Part of a small language model's weights.
Size: width 160, 5 heads of 32, MLP 640 GELU, vocabulary 32000.
Each number is 500 + 25 x the weight over its row's rms, rounded and kept within 0 to 999. Layers, rows and columns count from 0. Numbers have three digits each. The size before them is the row's rms in percent of the matrix's.

# o: layer 2 attention output (transposed), 160x160, rms 0.27, rows 8-57, columns 0-79
# v: layer 2 attention value, 160x160, rms 0.251, rows 9-57, columns 0-79
# q: layer 2 attention query, 160x160, rms 0.257, rows 32-63, columns 0-79
# k: layer 2 attention key, 160x160, rms 0.259, rows 32-63, columns 0-79
o8 096:486524477511511481498487520495493487428503527508525475487491504475499491495500471514504524495494496531471513473526497512477492514485542513544445501485509505498502464507490477508476487503503524480495506476516495494512482438537479494515475433
v9 099:510473479500486500503462547459494525503493437500527490506512477510499496523515493498509499519568458514474526510516492503509516511519515506484505495524531516503514495518497494501529457502513527485507486482565444503502505575508463504540498508
o9 099:505530504478507526471500473512514480481506507536501530528519527500498512512529476485471538472524496492509467481492530468497515518467477512499515494493478488479454490436549472459522480476521474549502466517533495481476485441529531488482505454
v10 087:485485495490506478521475501465472480467521487531534492541449497474521494507524498492490517489513455532464517527490517498492500518496480508505485504495497506507506481542480504485509562548471567449488521480499460548479532520485495490507503492
o10 082:505499482473488544453493502510520485498507446521477458478523513538466481487514524498487544514475555491506495473492511460500479488499503508514525519500495479475489540498502521551515470489497469468541535527495504532510521523488499502496512495
v11 103:498495515478506505517486516494472527444503495505517520533504513539515458573503548522455452474505475503496524543500505487477498496500522488506496554514517449523496467489530483474494548516491515532501483533516469508515558535504471500486484474
o11 094:534489513481472511491484472493513493434482521550502494491529522515535485497522499466504537467488521487505472452494447501492525517478500471491557513501468493511525533535529498501536491511511534485509493471515540524545509467468516524463543484
v12 092:519483519538510454493478488461514508473524526490502512515486482522519487508502478496537489572532496539471497518484507519489520496505500535484504500521486516503491518483513486521513532521512513500516490498460501512463518505526526456514495512
o12 069:508500506467527498541523478523498457473476473481535455537521516494465478507511490513413519496474525516492492461532534437517483509493513511540498510502483511532478511469465517507499499469486510506469491484509542490555506495500507486492528493
v13 094:497479522494498484473467469482502457509525517511519514507487514482500494525507473451496506464505457546447494509494490499475489497505527484519481476486473498529505557528536507485506490490537544467480537461512446512509543477471519495481470497
o13 094:487504469496471537469497523472517488515494489530509499496560510528425502493495467498480502520516509487495525509530509460523492515477500493502480532465532500472488493488452482531489476491471493517522492534499508484521514553493463486512464464
v14 093:517476525520506517493492521473473508487526569486455506495477538505589498503511527505496493551479508558556527532518505538497526492500536515507473476537450508507547468466510478480531511517489516510501477513504495479490498462521516489466523495
o14 094:528520487465473475491505488505512516492515454539507494531487490500491462506519521468473506473464475505516513482490508515476535474492524516495525500496513495540481514528486523496465533455496538508443493488500505494576496465488488493495501496
v15 099:503492519482526502491492497468482510477497524512513474525482487482496523454497487471545503542503492504519485506453510488489499504455502541492444563471450482517513486475473490519471582547455512487483466494481519516491510463525532491514516517
o15 094:481466487473543488492518513510524494524504470470515496485524523509489494482490545543463518515463532521520479476511506461488516480491538487529519503544529483538502530534537526575515455492457479474521542522483496501506531476486536506494497509
v16 094:494494486529491531486512512502566500471496507488508515466455537502544484481475503502471528567484479484471503474499493482506520520542481503461473485500473496515538513513495503493508530487455497494540511499509500523491486450481521564520495501
o16 099:503472511500512474504516493501452511563467491482521492502502520459507501492499521505514489528467522495536503527498483485545490495448505535502489498492521533481451506465460491495534493516520500497454477473503498493509487544523462491470506547
v17 091:497521490489515501543474518531549519446521499507515505496531447440491537511497502550496524499513525483489488502506507520493497514487508485496521503539517482519481491470479504528509479524507468523485510510545490490483465511525512523478515524
o17 086:524474487540503481478494485492489512481486508479456488491444487451538483466501511541499493530536500475496498452454461490504503507536499503463506455525470480468516507535499485491487524486518533484490493501505499534475489494506531513489503496
v18 098:531477530496532502504483499521491510499474454505483511488535498526484530507476439507533506513505532431496518457496531530509505483495508487507480538470520540512478542482504486539524483500553498512500502481462493500500514541520475470506506548
o18 096:506528516498560502512506475529536500526470517476506540504448492498549505535515487520473485537503513502548498422485511549488515513518527521497495465486499494490461490510485517480487508460514502484505485500523542437481459505481539544505508537
v19 092:453508507485507514528517501532556494547480582507476492495492489495523515505482516511471516522474501504488474510523490530492487511510539515519516483495489549500548477474495491503526514481470479519507521494531530485485451473515515534494504447
o19 083:490468504504474465492508477503448492491478482497508518497476495495513506496529547527549482530532472493542533521511506523509477468478467515458476491514528495507497496471484492498504531520524557497493496501486478486567498488494429509478489514
v20 088:514472471521505495486502515501546532512483500491464495470529467493480528489499498528525465545507533465502500458485508518524519512476483523425529525493523558495514528485487479525495497498472478535502461513510546472470494501522500514519531523
o20 091:514504521489520453513538477524524498521509491474504526489478520470541523528464499535462478458506467504520450466485519512480513475513525503480490461507470500537453496494511510481503511463518506534455462478514460478455492483489523517487498491
v21 092:444479511498482519497531452539514522527476564482466479499500548524517520506488536490468456476492458502476479472485499487509500506498539523482513514479499499470544494530513481494475544491439478525494485544489543504489486499496493521517497465
o21 097:468490516484458492515502486511477480571486493480539540484499503524525509504535515495522511496492491488498486523513498506508474469492473495511529530519509507509508493474496514501535504516493521506495488489468448503526500520467461500483521553
v22 092:507472507544505478519527459507541486475479545484521545451506499530477494499529528521483507536457517515506493491510513485501498497484468501459485502483449473516495488484518506490488519504480507555484499531497497474483513441515513516499511495
o22 091:514464482511517439484531513469506507489486475478472483510540504457504464504497515501498494475469504495500520504531497499541517478505542497492499498486485511516490508534473509519493544514493537483502495493480499482506496552512491523475494502
v23 097:516462548474522485516482508515510512488540500500499478475463529479537553509493449487495505522505499499505503470511508550488515508482518498528453482549433503523496503461487519520549517507543543513467529465521465501480488503509503506478510485
o23 099:489497468520532507430505518487498469518504460508494555512462469511490479486549527520479489534488479501497519459508498493495508466514506534484490471488516486472501502539435493512472509431482528469510487522492497479528461481488500524506477477
v24 094:505445552530524543468480451483526452504503508486522532521464563528502483510508512480517503504497524520491481509516523501493477489491516530469457525515518496516486497531494497424514502512515523480489462475519461472492498520481470476531515558
o24 095:494536487450509521472529499504523487551485497532487531504451544470507469529528515523464504517445537507501479506490501498551499494467520491440556540496504488520475505511509528517484506467484538494524546547511497443506516527495459531502491532
v25 106:499501458499471495494517503531456499494535568525480511513400482478537428456516508493499523535497475511535527533471503530510515503522488525508508467505507522488537487501483485487512548508498511485524535506470523543520492495505471467495509480
o25 099:542513548494488461507442509515486445479557479528513480492463495519501531498470505534517496483488514512479520505527519519510441443482464507505499489486497504490440540466523528495522539485541477549482497468493495541544527505517442484495503487
v26 106:516520517474499520490523491518502499519519444508516471472518506487462466466453474508522542472500524454529483466569500476506509515501481508512501521528491535498503505494472514493496456483504474485519497474535489466506466542483482527509508506
o26 101:467501488513503503489529507527477503541493532491469515508456521508532521506496484534519453534509490486497506543497500535514502508509484524477479478461527500482513520480525468502485505509508498505522528548495490456432494493537536520506472478
v27 116:470466479499477522501516513512497517502502486507473528478473516490535544478534528532457474487465527543538536502463524529515523468482495455517497508476479495521525492519514490523535444522481476536497536510541529503506501460470523515468493479
o27 070:497518478548454477478476501469510529509498479534493503498493446432524484481470526490526469482488478466465502512477490517482517480512527498481494524499515520451505501534481472497499539482544519522512481492505477510482455498520470498523483477
v28 095:508492482511509480472479475498409488525482499494467512512533523564476487519499510484532448484526518459516509492468515541499487476486530480479510521436513505513482527491511487479494520500517512519480455514449518475549527485495498456509514509
o28 093:523535524455501509527492511489560515515547499514503507500525492515484534559492478466477516467490472494516515478494517552459523516504527457492512510506478479570524498510528529489475513477469523503478505499527491467484524495444529508522519484
v29 102:497517468498488497479460529490470456489520491505489517512436514503541497460512514529539514490523515455501517494475515493497499502520450487466496495503512507510474493534475510463491527516513521460499488496496447524515475489437489500527531524
o29 085:548514531500478515494502492490537532524526470510472455464480522484484510547506537498482483497465517501470500513448495545505499500494520504518513478484478475490495550516493530468472488480512500500471533501484495540454526533462489512504497500
v30 088:513499507549511486500497503535474509501473450487500529483555525562469519566519486463523512497509491490492494487510509521489486471498571475516494483475493453538463523485529498507510476495533547555462487504481459476541515536491497500514482498
o30 092:496518519447522556497483484470502511516516534506508521532520484479465510497519469470508536519518451480523517510524517491468508548463516495514486491528526455509493459477512482476502506486447512478532500509539509430482476479474539489511496469
v31 092:549534505516532477480517524532460486554494482505495503504497578538494548509506476496522529474455501508493491460483509516473509507511556495498522507486481482517508498479498515505537505519536511490520481509462492474469504488480549505515521447
o31 098:499527516449491517501513489480506519480526488488508495494496498531475472518515496473480513483503457514529556490509542524472511531501511514525483502463516487531527470510437502500460488504494530440489526512513515457488530464484548496505465470
q32 101:473491450492470505505492524491470458467489490473502460492506531496493497467464493502439480509507530492527516468488524453525534522497468505468488526485542565542526537493494487451434496492454504461482503519498511469499494526481493508508488492
k32 067:501491454483514488533493521530454465524494516523497426465486493494506501483487509551521541531490532476525505451491514465471520506497498478505482519492470478523478440487490481512485485538511542464539501482534492471489543503501523491512504527
q33 079:512546536512497487486536501463496505515520465497497515526527486483495484537508525478507471463559522508505472508486541543600478475447508503474490477480467480492518520518488541466538452498485535555493520487492504472507488499526518449531501527
k33 092:457489430502467492471515549549446519500491518474513460463491567482449473490534517531462491505488525524508539510490515493506532506502489484523476513484527494526510497494493513514483498483475521459533537496489491471451484503448525457478497470
q34 075:484510489526497461511536521502502496513501475453470523491515521466475501506495476509486486492520529488484491466502533535555524483482505516491520543477523562522510502526508479494493451489483500484492507520490502451473506532476479493507503518
k34 079:463483463496460496484496541537466506498485514471513495472488543488476512477537510526448499503484546500516547494505533487507560487504505493507478503479517499535478476492501491530480508512465482453563501502521482490456490510489492492437462497
q35 095:503517557484531512508502479515506536516500497544489545527508479531505492549486502510502494476520423500482485519486488563518473528481497493506498448524491453498519480516478527476544480530507539531517519487489492509486497507563485462528483508
k35 082:465483465519474559470541536553486557489495485483475512502482565518503500493515525459484522509516492526471508504499490531509491508523507477538509524480518503507510512500531522495547490447502490493497506560466523504495469505499492471483538469
q36 098:506504445524463488513507515463505522497496464472467504468498464459480513488480493539480516519529547518501580487497525475496544469494466507513466519498525513509476536482538508505496501498479497541518486516512510455478485497495513477544500490
k36 100:476458481484487485483494472501474492524470533466515514483495536509464498451546477512449495485517511477521491510465535470499541495471490491479531526491501530534520466510500479516424505524495511469542525524525472498478511495483543522461474523
q37 103:470505542506504483535526505464492503478520479495473525495500491502479486516446513508496484487526466518513517519496499510561506515488493511497511430512470494483502534512481480458475488500478525542476491493487510481495499499527474467540488497
k37 081:479489452475473499520526531503519517499500506487456555472502469470509494476495525545470505542518489571467554467541498490523518503501454456543510508464534508502486510523520524519509464467490506548518506519513538521449512463482524517519526492
q38 113:513496473530468468443498549483503527461499476444490457497498516515488523457511496502510515510508565498501532494502541458495551455493483513529457516488519544549494520512529483500465503475513511472491481475524516463502489487455468502515483510
k38 101:479491464477486503516531479500515509502482535483514469495479517518482509495480522559470486483482510501501523502509555515497552478468521489508495534536502514531491464471524499513494472525475472478497486521504491474455514486490539493471456493
q39 107:506523528477481491542444474459438486503489454476502489519508485472485555502475490482506491470531518466504495511493546497540532517494459472461479486513500525540530530495499485467450428535496513496493520514507516505479505514518434510494473529
k39 077:431520494475515506532494490490481543474478499458517513552503544543502464483515511509488490463571465490472477516480553510487513504503506494497488508536478536530454500521517494531494514467447484493494507498484533521510507535462487506508495514
q40 116:486479509505509554535451499507440488487524476504511503535471470522490482490500505493533485495559491478460526519481521462525503534531451499499474490522517507535459510505494484487481448518467537463458509443494514533484493499531454472507498488
k40 110:462465502508498492500432537499431558475494509504488505510502483466494487487499509497545466504532500480482485499500546526492477503462440530513473499492493493559467495513500485504496489478491505490497488459544500475489479494491455479541527488
q41 104:494519533478527526551494465504453441486516535510508504499461549490536497507452517469507500479516462510485468501531457506488469544497495480495543477532457497496488456494489494474484503523522518509473469486497481529531529527490477453517499492
k41 100:492518556533564504491476498459487464477498502534476520549515496468516499516492481492535503546539496483477488492482486513515448528492500524497490468502482493503458520505451479505515532500536565492476481454509487532516505549527456489544550526
q42 087:509468526490548512555490471499504519504476552492446551510530500508527536536480510477487502506513450533496487525488439557478477553500491493525522494543463495510491485514472477465511508483500491519469514490496467530527504496522524497514514527
k42 103:528523464493502536507539479513496511463479495546460487468513511512536482528519497469516539507491481509468509474500438523521457541542525512507520501499486506455554536496508535489544514477489508498473517508440547546500522501540542504487533535
q43 113:504512532474543523521516477540509501513481528527473526544469530542497502519471508482501481504476432497517475524533439507501452567519496498489546503496496476490484501493462504472499511469480498501473526452485497552483519512521499509494520485
k43 091:506489508536522483446483543478470510493526518563459501539485495475490511516496519482544485530486481505481502508497432514524430532488493518499499466499511506462492519516450511488518553460519556486498512456488471500519483488502460478537557495
q44 089:507518515459521502484481494534513490526522527501477497527461527527499478508491526456509471524517437485512478515521473476479488544509489500503548527520494484507468503508490502495502510494500457477446511454472467549507506537523487465491521512
k44 090:492508525516515489440462532488464519508550516497461503554491524498476500501487511469567472535505460486464503516504493488506460495497468485515489516481515493523476507530474501494503539474508524485481506486523485512507488562512437473530553494
q45 107:481561473486452475463456522514505472491492459484507463480482516450479492464491484510498515504493565492464517484514553513462551465485539481504477509484491506520512504522526510521506481524483472494523496539528467463495487496438480513484493484
k45 124:496485505487482503472448504491500538481485463479515453492507532508517488477500515510523534496512558524508537504492579493463565449467476503516481525506470494533491502493533489518493484554484473476513467504535494433515465522485494528496454494
q46 103:479512469498461481484486505448501481482513540451535487482526487487461496461485510502481487520504532487521532490475572461496550477453454493492451525505501521517528512497532479497486466505455482509536498546512486463455491513489518495503472523
k46 151:499462518442512471508440505474485486526527468440532499521539499491467514467506493505498492499509506524519505499497555508481555461467467473513457519488498505538512497501525498496446494553469496520529494502554483445501497511488451521483462542
q47 116:494471481525444505474533525516489583495470515495510502491524457473537506496535542504516490463520503496510527470486516495517511450474467481512501527520521502502510487490495477549460441531514494474493521477541517482495483478459501516558472508
k47 089:504529493529508486529552477453518534499477506487546540507514538512523486529510439511502457469469494469508523451467497530499499492531445485481479558515473512507538517491514504534481549496507546500531512498456521492510537486516516481523503509
q48 090:456467478528513507503528494532503560470475484476508515511522503521510496519546487467489510510505440465510552454456495486534527500535510507487519509519517432472500506482500511530487455476491484499521512474495516549487520527493468506493470494
k48 091:480512460506503548501514486513463540522437472488495484529544512495457490474524539503501472492490498481470501420503475529544497504533430514493520494495534471478507478516492494499481478479487510476555549515441586481486504499471459489512518499
q49 093:509491519486506538507523536514525535517495486529504480483462527512505509524481485531530503539514510493451510548498514519491532512482506532526493502498505466473470449482497475491540495540528460547526522479454523494515506465538451454492503502
k49 100:502512527505513518508523481505541537464489477533503480485464533483480493503473530521469514546501526491515500517507509482492508498482498545521489514502526456478486484479520510507507530525479455574481497484496556517487508473519494473509504464
q50 095:541513509499532528478520510487485518497520530473499490515486514551504478517478527486503523507528504487503496492500515514476502500507496517488474540494518501498459438475520504498515507521511490500457507475501551517477502507537513477448514501
k50 100:480501525489515503509518517509490469517534500518503521510506508460482455467517532495453429499513462477482491480488510482520476523493513477499507502488487537527465476515510481506463518524502486503457526467508486516536474475533481469446519462
q51 100:467491492472499485479492460519496540509490536502498482496507511499513488473508530463501518510479442486498482518515485472462494498492535505474533533475508472506501488527516514516466558457528468448464491515495459490534430534460556485516514492
k51 105:513518505515480515477492502495458511482537438503486452509516497489483557492462537456546542527488483498477494531503513506491502468493517480499491544485478524525558503488485483485488492485515488457465471533512512494501479555493483519494509474
q52 099:426512466449485495516524501503494509517500532530513519465482504460502476508537549504487512506504448543496482542496478565495504510487526508516528476482493511479529536515472487514503492471476494470515507500502511483548459459447524542497492497
k52 102:494500458521459491502509524468499498474527502507479483473511451531505520541503502498498534552472516501496515504495486505514509510478535485491509502499497493443573518449475498452514530494490495460507485513487481497481464484564520498487510508
q53 101:474493505454506497503504459476482502466478488497500512494463523541521459470501501477514481502536455475493516502521524476505526510476491525514487455500493490473515495488504486529490504523444515471518506491469522517506484517492471531462467517
k53 095:469526503527491531550502506512458493499502522499514507520526504450510440443538504517478507490480518452523493494561500502529518509499472510508461515523498474504514520442468483504507511525478491522517453491509504529489451498485457514505491478
q54 115:532460479540492509483491533489496490482497439523473490484490490505491520504459534509488475499516538518461510491533489509565484501524511481489557522463511539524527516549495480501491465496550491475469517489513499490512521480493510506507540480
k54 092:496457473540498491482507531520528507546518512500478521474480467542532491506509478493510469477505491526500520518550523493512500494508501489489528478506491473472510488533520498502487479484526498504505459500528458500516524471491522526489509432
q55 104:504500496503527483477482493541496467540535525504497502524512500519503527502467462497480439477429513497521450531481495521507504514485530524467480510501479539492525476538520531509521524527462468519479476527535511530479546506507514507485520525
k55 104:519483481446496474495457500535462482476501483493468497526502482492479535518537514506465511500487510495524462530498508473501479488492557514477524485517461517524509484480525475488520496507467486540491554525546480483532489487517518500491524498
q56 105:566469497484502474498469466475529486493508543464460544491502538486533503492513490498480481492479507494516507472536493491444476496441485494514517518520512489525440490502505526488514558494542495490478488499519451461507530527512533484471522517
k56 104:511483524497501500494476516513484471529505481483476526526487538542539516541473478486516499502487473460456486489501514469470491501490530479533499571493460501575471523468531506507524487501512508501514505543505501502497485530537507509499477503
q57 091:467500497558485518478473530522483529513525552505498480515483473523474468490494538476536480560500463466496533527449522452525506500498482507510491488509484464489515516474471508515483456495502474514502524481497500500485495560523490473562522524
k57 098:516506518516524494453480525479457535528537484499498504516483532490442502460472487495530470556505485527517518508483507510490506456511448529515472501469504508536508462520475490487465524531490515511518490488527524505503522510492450439545503519
q58 096:507460519464470486511531484497497535467465442527503472482498484492568511513512459520499514453495498501519505483506490473469489481476521512514507495482526470475480466475482522505483509496536499502513510528501555504528482501489516501524457520
k58 118:498549476495502513534547444488508484503453498521496512483467513506519488518476474516480530468514499437520470529500476507497500550551505504491566535498513497485494502477477462503517504440501485500499501545447532560471518501490524531495491471
q59 093:499544540446506495511450499526442454516504479500488505549503484514467471497453499493494500470526495470505485551511520487498486527479461492485463465526483530526503512458483492483482484543431506495480511507532480535493514476495462531511467494
k59 123:495505529499487472512440512482456497469509500498518524556488484466479432502509466516532486474490529489509522538489524498464493463483522539505477469521474532544491531478496471503514566522477524482532482456541482498551478486500447497548481514
q60 097:462515476503510515479516519508518502462479465488489462474509460541451529477488519485493524526495475477494534479486491517532520527515551484498504471496464508502538504503453499496504462478505482478463514520492512547460478554516509502456499511
k60 098:447515498542483511473498479480455504547504510504464484460515512498498436457508521525476495502507456532476504515509509516538498540531513479490515528460493534488485477541460502503489482492499488486488493503483529520489479526492521509478481516
q61 109:509489540499534495513447487544490488504516462517523500499497535508476493510485501518481525485495533477453452518530516455497513474529511519473493518468510493522523540513564498513546499540492468501497494519458486477490500508532486516476520498
k61 111:484515523521513527530488507578497479514498440494477463510535474494509505512498498490491521464504564494469480502541526453493482444496508520507503500521481465501504512533534493443515454514494483535486488484534540496526475482514496525501516497
q62 113:454504507530493507501506486532482517497500490536511459499511490523452489490495525508522486486478494454471492468475494433561491494502530522467514486481524486475529509486504498534478482496465495519497508510495523521463528505476452503511494518
k62 097:480516484581496489530488527539472529525488431498518505526533468442486526506504532518472524485488525535552469491510499505519501466531478530481495477478527504543528487521527502479485478485476511545502502488531487456492466469461489466530520459
q63 097:500501568479510526488484513554537526442511532508486464527492552495494511501471474475509480514499495493495469503497521514446516508465520523528465523470480511531488483475513486481512521533506452539493545456494508462508491500533452486477498527
k63 112:501538551467533505487496495507488539499488496533487474483493546474477474521510526504485487440518525511534475556491517549465517509481539499532480517505477521525498491528492510494481544519510487509479497504525495488538497487499471482458494516
v32 092:464516529473499503504504494513514518459510486520513525509523481500447485505507498490477555492529426551503536485447485459459504509516473507497461476491482510473514501496495522484513526483522441475516539540465527520488488504525482494449484543
o32 081:507515506501473489513484511487470495523514495502510514501488506513451481485475459462509485475563516536497499496490530509512465530492504483556490502476516495516508506466495512526511505505494516491500519521488513526529532459526476499512467549
v33 099:503521498507520481501440547499510513460488529511497496535490515536509515512491531534508487513504498477455491475515525484496477499476500531498491546505558533529505518520527471523498537507435522570500514489509494487466506483456512510590518507
o33 123:476524521520497505453514517532523496551461520495495489488490475549552501518516524545521510527473481505505510472508505515565478478487541503518523489489508519531536547517527477535477493490497487520497520515498485495491487521457540510485501598
v34 099:479529519482497492547496472500539492504518523521484549525497443465490492522453476515504559547503493517510506481535499503479496475473502467511482470509533518547512468470516478509485472508492521513512495496532483543478511499518495554544467499
o34 105:523502529516490503492494482501509519491460509543491487467502509492534535515499481495503515475480486525496481456506488566512536480508519522495517539457504539485491514466457474511531568472542492512493505505507486459522505504540472509503498490
v35 098:487464501534512495536507460496501583456514501495461516513508489497487496508428516513480511527522510471490504505518505511482506498485467518496497495563498475470461432471491478452497482509527523480492490490554507480507511477504506474493507504
o35 102:490499505481503532508566461484515498477520509480512522489523502545476526515517512494486483523493480476479514469506455490496510505491475477510532543485441505516503472521506546497503491501524475472498519529530484485530480448477510513524509459
v36 092:462464502503499471479494498501524460434488523495506527518501484541476450524491531523502528513476464519544509508515502537471490510519505498469503499514467536516462464481500483484576514532521474527507484546463550516493503516517524486485497489
o36 105:510526472511485489496503523466483457456520546495515519473507484555446529479518525500531486514514479505504491442479524516536497510497524450506531505503437506465542547498489516532491461513501518488511514525534518515511523449520534512474457494
v37 101:522496495545528491544526535530479530514536519503466512455506507484507491509482553510507509522489530505495519500507509532484512489487507535458479473525453442499486444467480515480497482503543475482508471468521492460519519440451505525502476483
o37 099:501512504475534499537539482505489512456487509463526504494478535470478534472481459508509478467469485458511500475474433472517504482473507506470559512496461515460483438513483481492523486489498513486448482510494528513513532494489540526496496478
v38 107:479460477483484536503530504513503486517489541492492463505501537550499478495507482487456521517513499435492530494463480478495510519498552463516504539475512535489458502493509510503507511469505436487517483472499505534511523524502521524461507497
o38 108:500495493490522507519503502490484499430503519472496472483502482545478488538467530482479480513519517527515498482511517499512513522521509456544455470482484521507489513517529494494472489551485496497512511474489506515509545479496450465510482504
v39 094:433487505468473473499478468510456475492492547482523484517505462508562463522521450506487512457516451504537449493535511509490475518504497475477490499500472512508478513457515525506523472493442515512482481503475488536483469507540509518489494511
o39 101:490507476529485494499467510515497478515510516504494483494491455567473521523502533465524496484535536500474505519530534505506506534525509520540480532495539523482492551528509460532483493517460498520505471474503526478492497494492489491501458540
v40 090:444474437507465524497498525521449455496526516504491513502507500498548476495538536523493517537448473506505481535502477483462501519503556497499488570511503498523496469491512517487503523476448482453489495506486479523510512454527522513464499495
o40 086:512523537493514476495483476549469486489538474491476499504496490538485498482512521508512477502512531500530473496499521452511506491493485510495500435480494548488426540465485497508516497568458486483490490476511469522500545523528506452492527493
v41 098:509492511507540483520448516498498496496460476506493515506518463503495500513511490526536501461537538469533523499504526511542488490521471525468465443505542479479453519481500497511480451524511531562504512457512520496491482493477489517503477531
o41 101:498477450509529526485512510486536491474504530490504489465492520502524535518516490496525535506482526516477512514533485537549493513500559485490538556479501489488510516559481452520424490504517484525460497485475510484500492504473495509501485515
v42 109:508485512480516513551485496502485542459526450488500499523501530481469495478477464489512473520523500457513486517504502488467493502490513511486511534489477536489516433527505488504480511486468477474482514486541474462502514476507506472470507501
o42 087:462483510427521520520517448514490497490515453514470530509466500517469487515528556468497469494513542505491507550544501487484481511509504483555526490455485495478532467478499503501483494495492520476477464510497486503544505499488512460495516497
v43 102:501511517510515460484440493481532493481489472519514518534506478505526501498485499513510496503550504507453492499532515470522484489466502512513523496515493514499479546499518488486506500525465481522505456496499522490506522536475510527504508511
o43 109:526510509535482518479506536463522523549461536490489528492502480477527512482472518539509493509473454512481532496453473499486495459486550484514493563523515504495526525521525494499503518493499462517510487524533462520499473505516513522483513529
v44 096:554487537529494496496528480487491479549516529487484461508485501505520535520452502504500477524473530457520480520521497544487517482468523463511490520532460496507489468476487461506510495533539488495532501472525487509529511517491474506561497487
o44 095:486526491485497496527536539507532535489470523501542509490522482532516497491503523498467499524466452484523494505468470523507508468475503492496532520535472482493563487507493521490529523487540503485523546525510524482476524447513529504512482484
v45 090:518472484502533508549474519500498488466498482535492534524532485505469552506505494534509562478520532523507523524471511511463498470515524503504476457492531522492447488451510503496489500511516535452510527467546472513519535471485498508499504512
o45 099:505464503486537526497502462518478493442480520510482526472501530490508512531508510505507530515502509529490517486502480500447531482514560491481510492443484511477497501492456537488512515514511486473506521501497521523524498488466483480512512430
v46 096:527518477457498525474469533505530504514468491506503507510480519487487511487537492484523500490514503498530543514498513495483495506546492481512512573508497499535529519479504503502510435494501499490473525539513465495418473494522510552500544473
o46 092:481482493492509479487476481508469490498521456542500496513533473508506481495536499538516498486517542514498525499494556526601510559489475548534523449489482515507527512492462481531515493488482505531540532472504506504483504524488493472504510542
v47 095:513496501492497494521540505473470455578500473501497486498495503543515507529471535490492485437490512435522489503474488509465480532513488494470508518480459481502538491500492438523506489507499477477488455491483483519481498474522539522484481450
o47 097:505545440479457499482475519529505510483511522516480489500494486516444513471495531502501499499538538471513512517498527516463509546511498482489506491497485486479550482473463447534490465516452489495474515480537483495462527473518507481482467445
v48 093:462521496515483467504461509471445478529497486504501500533494379493527532506452493524507490515471475493498466489499499484487477506470474512495504480525502468497463500462484518485508475500487511520490492506534502561487496484560456475518488507
o48 101:520532500527467470448506512530518505558517490513509530481512476547474512482500515500530469494539503531479520489527513481499466504496480538509540538518542473522508509483497512512516522519518481512463500485519479487493500505504500473542501508
v49 124:457505467520460501479499516453482489485489509470517487462468496444501501446540455528479481526502553522494522485507544498487541461471497470492502501477524542543521481458511512531481470520454512480515480538529504457480492494469532519536461508
o49 068:462478543505524484500511486494487472454505467502490499504494499449509514513527514497528524511466481502484530529502480501522529466505497522464489534485516515487488496498493494474494517471515495485508483497482483482518485498527503531493518485
v50 102:537463528494502505508533443456479529495514441485502502489489481484502531499464484508538503506489522489534485544514506546510521474515507477498500483547503510483474426517504463508486461530505495466533501508504517477499498521522485492507469546
o50 109:475476501487507518534528483498521496459514499504511511490533481505511504523508520469510563523484492496495474538506482527462508479496514481474536527504475485482522454506432527496500492480533503457496504512506518485508494436526501501488498457
v51 092:516477502479504517493493485505502496564492487501500459493519539459527552485455535486498514501520504500497509537468508550443513504523528496527455535481496474540503496516505472503501504525486502453478508525478480506509485498499491489506511493
o51 081:457507510476494483494467466527482506528464460535480476505541484499531478490497525522504527501496529459509501513451524505504523529496531537488501438492482503507458471503474501526561515511502517475536523536533534473466528480509529457487494515
v52 082:514497498498482488488514493480529519545511534487484537513493492524514457502522472508494527514457471524505450491558496470517509505462515477454498544562499504478475459475493513526475503489522465476528513506524475492504524503510551507502507504
o52 075:506509480497522516499551502482523525481509485482510481484492516518461523478494506505482473491483494538520457506489485487476536478467465499463488517523454498476509520543512534498464520479528461483484504517524476497473521491547534517517506464
v53 090:481536516498492494508512518518502480507500488495518546505484448495551462495498475485508500564474485465512454472574488470501496497508490490471509495498577513512523452513500528527497488484503466509489513483490496500484512475504523486488482481
o53 090:514516502527510463476516446522522492516473495534498479509499483492502506511459493499486463465550506471505512488518524491546483507494488529498540531479495534512475500486494474516485517535499551480471487519491482512485516507528521476479485581
v54 099:503511512493499502472559499490523483520537518493493536442478546479472518505505564500521517540459498501491507525520477524493519492515495503501498483513492488519542437518477458506481554495527502495504539508458491473490526473497507538510478514
o54 096:501526512484473471541527506530516504502470521495524515497506531459503485498472465514478507479489474448522463497475478479440536491487500496445507493516491506516479460473491521475514509467507527471494519555521508504490525489524520547468494451
v55 101:477494478495472492421517494470492504556487530499502514497506472537511480494520535490509518489493505507483468523529515522525482509491543504438481484537527470473531516434486523472485486510501475514522538536490521494497504506485538539511501485
o55 093:497529509535479464511499509515484451510515552502510503475478513494482536473460485514514497501508507514496497473491498451523529539458516478464527501519565526489434521529493469497472481520496471519509488485542484525445503467519528529515483500
v56 096:461531513530508484509524512513484488543485465497503538481503475475522558504464505507512518502467499473489418522503492543489493493493512533503516487486519505486449484545484496490524471491514514501507508511504537504478517475525492491496506532
o56 099:536495508499494469479512477524524514474489492493474518465530459447487539520474494522506453518508500470528526473557494498551471474482492540448530502548514490508480463494503501488492510485521527476506502504508486487431477500484505463443464466
v57 099:493482514467501471523533503490502495466531527484503528499444553472515465503476491488491517487516490465549510475549477491502496486559464484500576485564485490526511479497486508499497492487509498496493519493460468531489525477481488537542491466
o57 098:524506506497472509504491502485508490499465512499554512482525481504533507512506465489474508482509498457517474499498525505458549537508476534507500518513457534503515503465508489500540463497501532507534501513474542496498495489486488511446501440